Each number is 128 + 32 x the weight over its row's rms, rounded and kept within 0 to 255. Layers, rows and columns count from 0. Numbers have three digits each. The size before them is the row's rms in percent of the matrix's.

# down: layer 10 MLP down (transposed), 2048x512, rms 0.0444, rows 56-90, columns 0-127
# gate: layer 10 MLP gate, 2048x512, rms 0.0584, rows 57-91, columns 0-127
# up: layer 10 MLP up, 2048x512, rms 0.0599, rows 57-91, columns 0-127
down56 100:147129164090208031205155119189176123122174104147126105135162156109079088115107145122188076122090131140192136136128174146113074099103104099102172110078108130172166141146158127161139144101118167169135176178161062183113079151111149181090105066129136050088181197162218117148165105058114133102112099080136139136105187126145088121101122144086124077112126079171108123076105145164152171161152
gate57 103:153100162125141138155103132114104185123165163054145100058123130137117177137184127146123156090173200108119124141073150105164093124157114057158118105117069051179133090122157124116155112151148111088211083068102211154109116088090040199128135194066129121126104120087137094103118119132100159106127141129146108112128105126117111118154117127098138132118139122128123174107124175169060127161122
up57 101:162182135150108141111118161122126152131081095085125105063135122191177094187113115178133123132143166114205126148102125112123049128116091173148156100181122081163163154086113188150187184120115160153150133112082156146147120128083099157162058096096150118203142135104141163076136129113137094139115151125110096134099162170053114137118136051137141096097166111111130066111098156068165133148079
down57 102:080172080096151140198098158152125122129119111123161130133140121119128089122136134173104117150170070129113103049142111149164130117073161117171176158144136145080148150145100154137085102103115101125155226118117107157067119183133145104100109183166102164118109178164153151135171098124112087124110122154146152142143119137071146171111153102098117154130105108086094125158098130184121134152145
gate58 099:156103136160130099106049105093150118188134178125124060115114090124115171137077147070113124126132122130129070113133123135120116136183121111136141116142105090162124131116165081143113128163118199114122103124089132055144093162116141132141092122165100078128129113192112106096147146108128141142177140104101067118122119067116134176094205069113083137110161070115165119121111172091119074096112
up58 104:165101102169141091131186146158198129137179106100131105153081110113051117091155147154097121102148118090112162123115070070141100109087153176180188125123091088174086138095086177115086162155185155128128179098133163119118139147047074122158158147140102178121142140065147117077133157135153139082123116100142194104160138182145135130189158130066090140176129154091134112115068119096124104151178
down58 109:104104151191180078183151178090147142143106162121105145088169123167123141152109131135107150054081110183153172120110151114104106106069113155110127159112063094104132109169147137108114116111168173161072130150164128114116143074182114115130145086087141161141139122099137083113119110149110140144092115098158179110163112104125174114080129144166181129134151175158207148129135129139170171176136
gate59 104:100093154151143107071170093141128123081057106162105150111168126123111113093138135096096112128134156186092139159079120058099091123159137107138112118127114139106135126173137179148049066126144119161138104160108140124105160114113102162074167116113063229117167133081097134140135157078107176102139132154140174058157118137166098088118111134145180073069133119116130179135134133145135099118112
up59 100:084132119163134083101136118129173170092163098127157039119107118093112080170119065228066132105082099180153129171142198171132134175162164100146174122092104191124102141123152171150101086135113122164118138181197173110162157127123151161175115174170142194141137170051110113168083119120113142156040158147141156135129118120115154150140182111105125139079137120106106160123158133143119203131144
down59 102:135149045094094139081162142172158184110121137123078146144109124127085161140071065118134133155126131137158161140108124031107096131104133137136199122156184145123152054130103108187094101126140162074178156151107129130076137096143099161132124117150094166107119084143093142063070155168080155089158165152101135147110087157145134093143130180107106121134120140136126105116108143091156173093139
gate60 100:170061159154151182105103147150128100097082152133094165071092113167090172091162068183152164181121093108178124095104086096105119123107109137057117173150101130148205072104170073154143137163142182164151162059149175179089141166103148028121173164086075176159105107112075099100101131198107081152099120094086133134167090113135132111150167151124120141118151237128126164136108086100098110134128
up60 097:109091101110074129191082160132099075086172143125072183115066068189138165137090080130100108119080164073120105146123146092189195172155151081056096190137152134059138096136166137125098102103131108129151151129133105094174145189119132111119133069093129202147106118143155130147089083089093069108122140087135099129142094129092159203136144105137152164126138137112108126115092099104121151110147
down60 097:086055127072146161141141161122103142126126083151076121182155123129136167210182130115147079132180107175125149115175150077132133122119111127109163106124140173146130178106129171054173152123134080074162138089076118157111129184180144149172128062077104162152093136149145083156106156130143174102119124127128158079158103176133127110096108110114172162150134129069096083106164076116128146126115
gate61 104:156081087076173177130130107164140173172142100117175150180110172161126100125149143166145084136192132154132143133132146072070182159133171174054075118068142158076094160166137161124085094180158128138151080083135128163152137087088067170095127157146023163143111083135068084102130120136118165105145087145127071127029121133082168096158172123142156148140109145133145057088103132109147132143099
up61 103:135086112128060113154089124097116123178112120070120128147129061162102168111195125123149166161143190132135142123167166089188103098108082098065200121078114095181135178114131107123138153073083098141078142108178125146131163161090132115113115108159151157161107183154110127154136128115123168130165136140155123146212119080088153172126134181144123154116112051116118132118142152184080144118166
down61 102:165146115145112186116109088156167090141132116067088126110110060083153151097109155197075135120159193122103159089147182158082099160101097139096100153108145132082114137144105073155146086018101149141121129130132060145165154088059043160182156097072137167109177161095110112163109103126208117151136145182150069156145110113091121159152142186168124055115079126147108091139154147211113163083119
gate62 101:160140171152153114089192157103148152165136126103158138170100111114126164161113117114121118122135091156094064155152139051112153139171119100139155156133119150126147110097101127119180101089140174091163135115134123110117107100081124109126110148171130122144165139155188093104185104154146158138121189097145154143104112099064077133172157064146199172156154136103128146137103112110124100106139
up62 105:162135111150097155115143130094126131104141163143149088109136137055164136090116115099159210110080171116056118129115166087136173105149123213145105130099117139131156151141149166118139121148144057110124114165123111130128130200077150161103176136111071105146065178127116109129143100114120161142107168114197181084096219135142138101106152113080116068096147114060131098181179116113109106193135
down62 101:138150127096094160110134051139117174114175204114122131085138139092097130109133077126115105172101122147117131132148140154076125095146077158143085098126164103169099145076115078068169109134151120196087103108152129126100112122134107074180088120181124197106048153174048126099107130184115169137169183148117186097085142175124122097148121122129121122141157056165093125114134123076031151146079
gate63 098:132131175128155130211167171143083136118083156151120110137155114133090141128104091166141122173095107135098144143129184121128135153095067213137070146088074095131149148111100123154137149086135124111104176075078191091136115080062133115153122136121173141110081094177105094111154130154062114113151142154113128135116205097099113131140124072118073197128090162144114111087189131129090118085096
up63 098:114143082070076101079126131156104148150094126153118123143203157199157111175186147088132174139084149116114190145134138146170056105081111078129148124154127086161074112135141097108190208147113211108128172153139091159110107105079168151134126087139143130152198137126152145185140138132160099099120098065123175146152162171165089099145100141194147088164115091097095092186160177167092137180125
down63 095:101143124105126121141156103171170159151154089110136160149085122139145098145126103131120128125105159125101131154111132137135120145110159061164178139158243138154111092106167177113086084133142123122111162090130168136124118136085139141115150214103173156150139188127113120103101166161144171188103114116192104085108119167098094136086112150108088084151194090114133104172084102118146088163119
gate64 098:169059146123142099144111106074131121127083134148146189115076088157101096162097142172099118109072095069134159118126157186107117132141192124123100193180150072222102130104151127186136141123091122140163185068155136115152138185122188084188163147144098135160133114178090138127180099117049166150079159158092159175121128064171181102168149192124111152135177134092076101118091150157152105184146
up64 099:120121078135169058112116147154135170122195103121154114109125125138178163176114110131113067140143111182086130150157138064119192081137137155194143122094165093116125104115108116164161108158126096156145154128101158106123145151133101131135101090084122122151067173127186140133121073121112131096149215108136088124115121154125126190178223165095136153088078096250140134173120098139065111083131
down64 099:119131076177134144129121133122151095104131173113100103077061116098152103115103156132127142112100104125127121123137100113095106136100156166142139229142175211141147164206152135116111070127144200164155148106080084119141148095150152189078112148111132124129124160128107099151085130059158105096122148104142171155169130124130116139109162091113117139128118147092079118177147129159113121130164
gate65 103:064111096152108109141135021133146123182116096153146107123128142171123106128157107093147093066175130105179140124107176111110060132118104089106122171113120143137167088137086138113098118142093116126106106121145106077138104099068108083150113105134113097101151101123107129139109108116155142135139109150102122136051198146131127144069083151105081056069120196129080144108110177138121113068116
up65 096:156182140087152120056094102102171099133195063132119111140129181120141149128099127131152186160103168126108118155147102106132133219081139162094123106177108106146138121099133132120141106111127164131150139207124144160163138214149089160166116078136150178147090151163079079133087132142154146128112141117127136117158006066170134049162147088089128107101070106123118176122123182102076113128108
down65 093:141182091103101125190132165086090102108161100108103130050141116133124161150080130132063072140104109112189215123152140158097158138056160104102128119129137093071125129176144147079095133094063128119149168116120218116136146127182182167155127151165078137138158145093076120128136145141116122102138138193087144145101099061159156135111143136117118159138062144119183141137173097143121163111112
gate66 096:136113130137131154122106175109145138112143105115165080154144191157153099116156174149099142125147114131141156110099109048163163178120084086142117117137111135093140151148147147136116117092135090100152118136150126129116165116135196176100136130145179126100166131091151171092150116183143186131083117157123064121121208064135155093072193124120184108144140096118120062152095161113133072130167
up66 107:113089129097175233136125076097116099097145063161069137174167135128092121103106116157100119121073128145117118117118102093188143111144128162141159164140113100127119117175107131075122154084151136119159155094087163125119126145159066143122100119144141109127112133195098157139152159113112137154133088135071112125138150154146095173221168081146124109127177070090135140153187100171156120117132
down66 106:029103102111130123115149116153200102087108130123129032093124157139135104124147140114144197149126126158144101146114164125129122157127087123149163151141083127098160097136172089147092090128157162082159114113079128178163086143109073149165165116155117122146125130109136143096152182122119182116121142139121198126159095078114180113124156111149123125146097091096174133146081104122088074139085
gate67 092:180075144105179117122122150115088146200146095161125124106172124130118101086107089128157096177097169093118171130109197104133058164080149155076151147152118121146131164089093141141099098102100066170106159171075113118128149109150100142153108098072090115151063106143133127140190131078148105131182160101094143113132181154124090123099123129130136173154147159153084113115100165185104166135134
up67 096:117127147130125075083063136159101187197153077118124044114134104130211143089128076126104090122061156074159093195147105125107066094095164145123114152162078121151165132147101167147160157098073106117099130122138106143139107162131079151190107126111155141114128138038104103116124050125167141192139136079108132110093097141133120154131121139143092180108124164107132145114113125128115098171149
down67 094:066110160123133145131150108154169116138090114144120150118181149097092110129129167141124119115191136159185102109088161179100075103104095128119153108146163135102138086163158124090146126142092122119180121140114129131148159182134157162110133142157165088109141099196083129138129122136123169089064092122151178122139089142142138110107122157131114100133202116134125118151170160111125161179124
gate68 107:146163106141150041154149115153148167163059157077098148092100161101104088093152151129136115127157078059162146122122108104086190122145093128127116150089117152128062131105148125127148117154099092049090094110063168107145106150153144118174134119130116108193133165124083101109116092179088172158096119132123077142145085096088117136131166178143104129058076101112100074080124123170160125126132
up68 102:114093174119099094097156101124063066147145168167104177076190128115092141088142067097151162135164147131158158162146148167193101100074124151153106069126170188154144136136129141129154137049118169158113139149153124191073139155128074184132103144170149126143100126137121108099050141110202115135093158130098147119162123142136115092170102144138148122121174107175139148184120172110077145095147
down68 096:129180116118088080166096151084128166130133128136137106170089147158142090140127102107196163131167190105152104164069138191148220182163107199113109178081064165077147121146147150090138179179098132069139083105076106129136076127121096141170144143133132196133131118170087105141077145146115100118142137141087152157121134073169133105197104127102174072092108162156119128123132131149155155071169
gate69 105:092100133133107148110088112097073200117159116083065072140094123127163174104130171147160168102081099122132082112094137141152098102132150100104105103097169074153087129096132096106081140058147102116212151137099115092141123114109072172130209122149156117141141053166069093060089146086142138144097112111188123136163185165169111200138090176089104173072100091116107132108114149135092145091144
up69 105:106157091152107142153146096109116120141124167106087131174155135087118121100108182099154161088128173156117081125143106148118110146114194111111174079067155106147136113159068152170091111076170087087104152135086140136160117104135098091078116136096115122101158077160119142119086136170185121149115164137079109126063175119180147136114152142149107158102132145127142107194126135130164084141163
down69 104:128125108125107170163173166085093166119161135075140132128146136123108091120137105108160117198150105191156170074150151103144094030153201141079182075106140081161159092064090099119122134125108153131175118135120128114112148140075110134116103108154124070075105121135096153181155157167208124138119062152128122170162093112186131119115144194111150116159078148119177119154107146157123067147129
gate70 095:132134071155116131143131064135091166129072042107145144155094209098128145130144102094082165108093083135164117189083165160088125075136105076144125119094144099106064072127151149160147192117138213075113116082124125130115132155099206108095108175169143156109116124168168126060094147124119164166129141127065144143070122104140104099160145133187136123106161135152087091116160146118109127148152
up70 096:103118056151088163175106085089129100164103095134117126094126081154112150078150113061128099127143139101151162194196103163184161062120157137195108137052093134186137104116133212099170091098182105071156125153125153135166071140148173130124154130093120129117113108183151131099110162105089091136129074158098133134123146120165108122145166113104156148104116114130109143128145175118155154129174
down70 096:144161102091167118073186098166108203173193143093099128096155086104080127137109146085129107158084169161124135072071131121099165149086115099099127137122105118117099084135082119185172152142130093075180114119114183137096102119160156145160142147122104116082176145138217153173111075127159130133137150077122062142163136172125130099123085105142157149148072125082115109078188120099116180090129
gate71 103:087105098179162087140110089141143129162167109129090174138131091160187145114059172118130059062131043170079122136103162134186174084178125102090127148143188172177148186156155137106173085119094076205180150112151138174084111176153173130174133079178137147140110143124154106141162132142179113139103099120124054146071168135124131115156123089155060116148106094106154113136150147143150167078085
up71 105:137151125142130098142136107122112165087173137139100157119141095158121106102126183118137119104129061155077088182111084148174151103128124116147152119170191180183130082151128158135142116103114088175153082143159104151131100121082132132110127113123189155125111135070199114153134096142149156129132178100121093141111191112094074103136152154113049133156131151105060154137158089130160117128128
down71 106:222164122100127099109075132154127118115080094132139103100096116136105127137096116099126090106128133135128163132117134132163148101084141123142103125242208110160147184130145103116126136147135107190160121183155153096135122092105116163186114189098179133064075118188155099084124163070127136117125089179136097085092187097128134175143064153137141102120141131120143132137182125115062169060136
gate72 102:132112146164141125175107163115151144147157154128116128129083141147090082148147129202127136133107106138104126097137169136143220164169117131119096096128082066096127178159141161109135133100133121156157117069150182134118153083087117126129180108158124165108122112068105124056126173155143055115075105092105095161091150085145097088139075139134176100100144095085069142109165109186124110125124
up72 105:123116117123110093138117107114165148050073134093161134182171100171041109177128183120127103098115192156118169028123109128138139125110152086139148075127172121109158096101129105179145075119093087155145126128153182140089134146120087110139075183140181158107190173207082117148108131107087111168145136142169163126112118115081160150155171104132161070083127155071108142150165155136105151159131
down72 099:130168183100138126129084116112116136105111130141148131120204087173068158107141116175190177211127155124185151112128186110081148104160116102090138122170109146168065147125157165114191092130147152106122096128146098125134105167195146111163116132126120120164082163120163082164087074147116097110135134112116065176139148126150146143105151072089164169166155175089119177135107187121120207138165
gate73 096:152138109137125112163157127128114171125169169097151129182117067121132072115053073134081116090113121143106149154134143127100036143139183106130135168104139147126089197093129155158094157131102121150104127075150175154121102079101125110135127092118182102110149133140125100100168156095114124198139107119149116118182205096101162187110119159158179091157188157173150177148171098105151134093161
up73 094:162048064087112175132138061141122067081138107136116141146097099073128127149106080079104102154141190075124142116077201169109113121119076102119103141155126129125108163156164121130127177161144152181128103144111153107096132100139148125120077118121135085153141143185151157163141091202047162115106132103118127120179198119069142105127104100093131148075075120125080092160137186131119151114155
down73 094:102077127141126147190134087136130134134154131117134131151153144139111117090116123151107200157179156229138128137165094087140167090127132155112181093113139166138138056142187064108189075148092131123090101164138127175114132127176123089120156158104099087126120094130112094122117185035115137168173119169177141147216045153193111166086104169143067110228138117146123129106136130109147130101042
gate74 100:104137063136101155162120093087090221135102147153116168095134111143156138193142142100119154068132131163130157149159152071080142103091126144137135101122081128123077035191201115123100124094081141169086089168160155170082190154105131176095070113155145144111172119103163117068135081143094188200078113077149073105135131135100155134172117101138076195154167127148132135137081103073137141130130
up74 101:158175140185139163129127117200115122143170119145088108080100054134163104115166127101172114100139124139078158118204070078122159082133147130109129067166137121132158143130159120091126068095118169152104137175204091143155151131136139161125113145145157130162165100112127131077126130115116161160148128173172055165038115130079130090174131134070067112118127072141129076138155101121114058134131
down74 100:083164104095078135076139118137156149073110090097178152091201094108139152165103127172176119152100112138076127146129088194130129147177064103120137141137178121153117088116142081090110127095165145170130106178113115122127149148087100139065125090154134132118152101127186083177096107120138131160150179136116122154135131180056109157126133082078154166180141129146192139121111183099125140132155
gate75 097:133075150103146150060138124146091157133158064170137112088114143146130127164112125108124133120116143137162112125188105109147149125125042093111114061146122174081120154083130125131109108115162099186083141132164153175131170113115139126149115091119109153103194177089090143096159147145132112140151105164133109153096135199098132098129114173171146111102126091176139123143103124097095113135106
up75 105:143124111142159167154088116125155140093110122122144155082143153138138146153148068106089073142170114099108142113142092109140119052116132149114151099149128091172145091127102136175109110181050055192154067128086185129142127140176075144100160181169143155113082158091149140149074088154086130140077153147102102144159141078117132166121090144107088118146128168089104109186167129153106073114126
down75 101:171094106173124166087061156133147101130078150153090097129134082088151134127185162055106098173123174107118130158131185116116107113128117104125072126139171118119168112101137147116137145186113106101140099106128094095147146158125115177100110167055154126163126090177110101149094146154144169079150116145169146092134132109141090095070096043149153122137128114148194171095184129117161175144088
gate76 095:099182165157219178180119128140126123134093046143180161110127090082138162112187147103112158112099153112103102127170125132113125129150143142093133190114134130137173135129123106136107114156188139114127142111171134125082150103109121116095079078103144147168134109119115160140141128156138076113095147123145099045130122105087093092160113098120170107148170141114119157123158128148129098088135
up76 096:137140124154133062129167146149156145098208139142098159164132109114164084159124115124125117118095116170107081085137167158114176150141096096170110188046141228096158144081121074151094147142167045088093112155103125115127154143145083110100082186153113110126109124148092181123116080128112074145106063148156084097149107123126089134173133115098111090079124194106040118128148108141179140094163
down76 095:078165163104126144160127124128135081085146120097153084097057087167125115100106104108133165123129120172106178117114118086082147129113142114114015098154075130105116120113132176118151169128088176110138092116152124129095155116157094090149160100166128080157143171157108082067103123105158117177129103182124055065094121156129155108171144113067187153101088143096102170160201111108155126186113
gate77 095:135126153168144090147111152138121088155114128198166156066114105140083143136140109108160126126122109141149044046149161089077157109156082121118131126078162109161078104087125098134132121136101113132116173168163132148140143095129133135206169175072101188101123138097130092099195142129118114124128167137079126139170124165122102177096089122122177182130072123130090165138145114147133096111099
up77 098:085155109082194138110112143155116198194135105137109115121220176144125134113099136092095137130136074179123132113161093105084157147161173117141130179139127192123105169172098108097098151139151077120105150128144076080134104161121136097099116125174153096148124103161191204124124178192133137089152171125103143110112135089116163124143145117108152104142064134108128127168090133049098164162140
down77 098:122123124205144121078139103070130126106196132126170072119051098151086107134094200114139152150141149133155079089158168096115157129145129100156175119107125108138124122062172114142121136128135140122184114119158158129113060147114161027104129146116131135093134118122168177143138111142096079177111156151135085113108105137130154137106114151126133136083135140123114157136075148106106047134142
gate78 098:121079104105197111111119126058088141160047181130133092134101133114114186129151084088121118087123137113205167106126089124137161134155089133106081112127128112108152066105060135185144194118086169096137149165120138129192133123117142179145154119088084178077081142092123145131131099116121111101096131128144094110160147150230126111102129118162135111103158111157104172176149129084143132126129
up78 099:126113144139142080150083118136158155150043101099157135136101129146158110107130134196114090144095060123161105123091105147101124109110131136139165080137141108122118123116081138118160066139150119223112095166122176134148107139137159089116152138142181168138079182169184116090044061153129114136087146182119096160157105159161132181131129111155168074217130174062105103138105099146121168115150
down78 098:157161142111171133082144142167129199131095131144106117127102134138065117121104080096097093107151110153089144164165117138139146107073143125078039138130116100194111105191157071106156085190119075187120157083144112125117071138137125084105148142164110135117170214153122160158115112107143153056125070106118058158124122199119103139072120093087146133104121142163140074155106087131138056117140
gate79 101:155087178132145101079108149123100126160180111132155150087082145113141082106121041183136119149095093143101130175131151147145065136150181109122135092117078126116160197127121136122090196156156115099146122131113127096110137088162108129108106168065188135121171110117073122071124113101103100077090108086153157096130123138147088101117107075153128192100172075122170128097062121132142120138076
up79 099:127100118096126147145186134138151125103115117067156101100148078102106097128165174142074088133059086187142078176069125138131130098138094131100132155100123119135135155144111096149148108125115115163091162194131146043066134119174095191184191186161121088073093123092083162162117147150139083171137188158148143116100131150117151108114114119120175140161131092122151107148104097142164102068138
down79 099:223132133138132095173143210125097106200156178167107132130168131134145116182135127136123116108103140179103119100088144138080094127119116138138123108108077106095124131130128144112136121114105124129133128178206090108116141147148115113086075182229146142142078126147172109062094130117116108168090102149085199102114115099150140138107118157072130170094137078109083149084085112197091140158142
gate80 095:097102087078141131133187101179131128184114152095064176133085162100098182161103089098140135127142178059104111149172108111118102132117159125104147078092111062080086093089134091156156170134112142183142108110109118114124189124144108111174145192080145102103118091135110061095185123126119115130115134126155123120072157213087171091123112167116116089157072116085115163116104176152131114099083
up80 096:184145116089158124147149103160136125113067136161118138133192206139146170178169188103126123153115171095126166108119158100132103144148109127188179172164124124100174200156144123099125100113100117097110104231079101170200147145134182096146119142129164161131113150135174062137119116134134143112137108093106097066216098110092189168134138096118124130104158129192146172126080168157148137134188
down80 095:118122098172117157103096164095092153113138110096118164130113094047088148183101064148184162119098083108136102202111123112073094117109174143082196129130143115158134149141133107167121149109108112104147128137131133162120141105131147103112110106070070133130157104121092160119132063144152120197112116104098072118075133161134081153134114160153091102122130149035106134175184127074171119086084
gate81 102:055170105132134123100166150163112153194092129111170089121096097115099081097181091105097159126134172084067136158155118155078157114061149082139151109084155151193175146063196097142117096134137131104105099100081185107137128149176163102158069190128071162118118150169119128139084136178121141146147094128158114189118114130106103115111110154132085164157129079147172093165071115191125098105149
up81 101:208120172127145189126150119176146100089131129151116141138120146157219144172133151145027139101098053049120153126072167128141142166176161146169117105148113152215176126087088107153096155162163170179146178096123126099063155137091109117173178116150148149123121133069128159115134074093147143118164140174131107109111128157091156094150130107087124181077154177132150092100113092092131144135107
down81 102:123131148176137210170117112109118064112135117115106175099126146108138140079164105181129094111102104110172086125058154102151118155152133063151144094174147099155107107094116128170119167081113122087146113144135135140140182100062184059131093149162115111154096083126087162106126153117128158156171097137187141117117197091228114187094158090102195115206116122141112131087109094141143106138083
gate82 101:106066127109087134177104112188132076059104166079163105123066185121111128109113115168160138126128177148135105137158168115151164165100100113156132141121122093142128179119160157111132095078111160096074066139118176137089114151155137137129142127165139126117103109190148109082133096152135095174208151149208129123156168117143110131146175175144139119126154126126129153138159112058153149104136
up82 098:180107107152142063153110108148136152161150105154131134128181071155169142104163172119118141144128100115112179139125107146086141169174137089143133133136111164084139148159127127156100159135121094137107128129176114080171067163129112161088109125071095064107137154189164102141115125099138137138109104115099111130125057119104112162030170146063126126160105102163099096124112131129157070186161
down82 092:135140192109144115106123159152144068122142165120110171101118117149129113128147078115121116138122080147143182119190136131111099113163125165139210156091146107175107070180216139163148108128164132146154104154169158140091108117137101105056132179179136128120139063079133129182175144167124119094083100110120180080106148120082160103120084125094102145193123083122133139092160156157152135161112
gate83 104:129098067132083063147119192128123154147120154134110152126099084106050200089132134126112140119131145163125119149109137140160138108152104110171135133152140145135138163141133134124089120178100115120154056174149099138196121152113052099134102128116166113103140094103163117110149124165184094125088130064078103118124137137092095145146209164087096105139106060063082188126147123173160082161122
up83 099:161216154151136156083122114141076136109130104138202182115155151109099090085116140140124180114163143112129148151112128188162046118189146150125080142136193128127133139159132130127135138172153119176155092108055109063105106147215092101105071110209113101169073051178082148141126180160139180133131162157073112079147119129140146099127127092180177046154113098100126130103181090070074154088095
down83 105:110142119206111145144183118093185099124156174124099129155114145114093120083083132126147201167132174158158139161096076148192110162139103116112118158072073121149140107146055164106160141091049108162093112134107118102145096110129109145104091136110139133101101174232112155137108153159095066103156161119077162129096202117114108125075133156141186151163109131207141154172117087155113079132089
gate84 095:120151109103172195161144119127130131127068119136121161144136135093128169124090134060178179173180158114170104124126105111192181086111061089185156112115129127105140087154140109149103142067143183136186090071101121119146111069103110118198128107177094116079164089098131166117142103072167111136072164116112164161201142101152144124136135136141170206173183090126125088149116185124158139121115
up84 095:173121155104162120112162193109051159131095122136157172112127086089176112136098116102167133227124158134142163167100149128182106124117101146126140153131140098155186123143116131150139093079084090125084074124152083101111119086126140061117163061116099054107142152087103134089099145133120141130117145151098080164100145151092132100144117133088163145149104129151153121064128135088104141161156
down84 099:138126137100125126152114132143130144090153100143143114122108137165138150171127050176104133157174154137131166189166134111125047138120092074086114149124134201153142047113157107079154130118110117135111154147185127161184111129124157153103138159140163150159121154119101095098161057141153153095140108136149147107048135125127151136148115158187040070112199120132148136155122127079171175125123
gate85 099:141136128153090147143067094149160088116091112097163084107209107160131080112134161194119155138095092060130133152119139118188114150125141139059105115127115119102072160154194088157094144104147104176111133163129138160094140094105110091143111170091064121156108106113138117160179081093117103115123206134089119126134126155131126094139136047156124182171124113159090102150160168167125090133165
up85 101:154141080070086110132172148132085127096119168099056179151116133149126084130174119154138111098151170073065126086118161155143132092148123154104154091084171105126192116149140151090145096176123195127130070181177158174160138160069155069144122099078089146094136142132116085162084103104152134082165118142139182211134110079185091113105202131101107146128155127142119131160139106131127109115208
down85 103:152115145099158143147149111166105196117095089075160174169140172125125080107140152169110159142153113168084125163165106099149118135135159059114024166139107151131080119122096193115176150182175088128076106117152169150096148144117191138108149151148132104118134172138118132149121139100118117137135121186122199127108110122176131134136152150126111078196134151107040154118122076070115121137157
gate86 101:065103137118155122152114168153154184166125133067146080153136141091082163165127133055169074085116152092136133104102160099108135164079162100121095148136149140130185115228088140145157125136138130120129134080145203057104134113118107113178115145162137088094160113170103115105171150167101120115165108123150090168160157146225161166139134170136116207155127163139090095130147055133055067143127
up86 100:089095123120171120134132095152124155167199126162064130121081084159181093072129077144152127083121137181129109116165199063155194097073130157160105063066167152102161161071092113073123123103120089113092106125136146124151101101131182146167146161130173157121195106127100130139151092175117143097114103059185107123163129152105148150142088150133097154139179130106014116105054171085090160089104
down86 099:124112112120156167135085081137150118138127076155091130083101132157087109098135122162128137179116148100175135120095125130112131091168184155129110154134129120193125142160141113141137143093159161085125116089201131155151144141145159101177116105105129139136111070121124132095137045137146113094121116126116092127118202132152132141168163161121142153115103077100182091158183164106154134093208
gate87 103:186114091085130190092126140089123118126095068104108092125118125136123073131092115150144105105127163071124073083165123116104155086189124121107145130147084142100099079129094183128140130095136137199078156122101160120094080101106152092117116145173181119134126122126114157093130170092127130157063158120119054138121112129110084095035151107080164107132135119118061142106154134080082132103074
up87 103:171146104139112100126117077105093158091134122132147155086069182099089171181168145114152125151059082154149082127163137114089088136083119120099114119107121101087178193107109153071174116144111115100153162169097133166144135142092158079140120091124127102089117118091086124130162150113124151105154101091118105154127094123110063103123141116200113113148150161134135096128169130205050154078162
down87 107:097152161154167108087066077136144135112162114100116130091137116100131120078194120189047063099121128135119143102169187109114122120166137122198154063114146091187197126136148128099040130121137092107145106151120111120127163143159110143135105122111166137150164132112147113195118135167073084191076157100157129184125174197040127141131153139118122085101114153126148142110147077150130108140066
gate88 102:152117127164153109140104106140103071094121152143085098119116131190150118120142197109126159122176132134136096110156133069099079146102145134116113172133064093112138182083133107142154133181185111082200121183115140139106159215088133107112177149162179097148118158110120147128138149152128149127142128084131100157153136157129088122126151126118178142117156138075093051148104135011102131094102
up88 102:097110126115166079181114115122089090117170115143140109123163121169161133122148156156095153117182108144114128118116173093123074104094144125127147118145130098190157154122113088149177104114125168107150134156155186126108143180131084161136138164121174072109125138135167118090112187120104120134193157094148109109144121051145131121094118148164112126186124177131104070137109179067110159140189
down88 106:155098108117119073157172088079140154129123207144120145064116109127131120164101128116150112154141124085149124141130169099125082146157121131083150073131090101083108122098174094147132168146156097120118139124184151141137136103110132119096147158135091108199077170106157149181097098097137090123221134179116077105122087130110125070173080126167172127122121119107133106115141128109186141102094
gate89 099:118121173099070187051130110164175068121103151158080156152137121090105136121109151206139142145128121171133137060113135066089153089165095163160163189156146107127137115129123120206148112158191141107155172156148059086156195124149169132120134161127161160150098038111100157143132091096160120098171149095172098110105146093157100156113080171116118179133130125147114145130080111170146081092106
up89 099:112055130110133103085105139173127118106161108099137189159141145097221129124112173136107119138168164142169181119140127194130125145147096127121113131129123142108149080205173109120129148127118109100122115123163139130071142170129035132102126142125087184117143130131158147136154119145113146096116146119087076198122111136172075211144126114159080161119131105154141122087127093165118156115152
down89 102:109118095164115134118174122142136141152096165123114134156106209131100151132106129121169093129128091144129111161145099101173122112137056200143094119152122129140059141116147142106110112177139131133166128105168072156109113145147083114173141190110114120091112110132118128146141126153166114153112105146147130145118114143112166210127154140150079103133099059114164117145161144096072118161090
gate90 102:159104100109178113096160086135076193124207122099140144032174096118118136161117140086098092123099125088152151154139098134134128165090128164056120125178148203080137127108129115195128127153194107185141105139126179121161142109154144089128106082111096146138098154142110135138146114090096207093182137118106134138107150121109111139141082143070081144076128135147100117146088111199119127123114
up90 105:123112104116113126131143134088094101131177157158172150080117163132115168128058179140142085113141158146122137164166112118124089112120171075126062109126176130123175099167087159117147143159199173123101112180159122099071189108155133097138185048162092108166110186120142123116082098073133152089141121091140067077096125063100065160148100122153136129153146128127120099126129112126115136084113
down90 102:147115183168091147148068151111159153069165143157152167107093094166162112081118140152148107136123131153126199138177155169100121147166077130148134121144082118167129185179074137077108130094099136115157156100103118147145137105099096198128112164179124199129153116106141114089099162185140058157107105138122196131129126186133108150134129150136151097142101156091157150115160111101091139128127
gate91 098:164089135167116069069172149143099131129143091143212137118121117121153153112083108055146119154085128195114136166175200104100166144085142128152174097193109126117058085147059043127125105119098152154133122089117069141162130119067111082153185167092149114097098167118106117090166131163095110204108070161123190092172129211151111105148139164117107131105141178080114153134076132127170113134151
up91 102:108185113165108102132160090144132146128094118135185123117112118146135080181111112128109163132093130161163119106163194117151105150145088178122202075173194151095078126102135164112107157174186181113102099126096135117180119094188116092151170153091159123095148174147111143073167149108179103210132100135169143091148154124127168141209143109119162116156123137142099171192048167133125091132056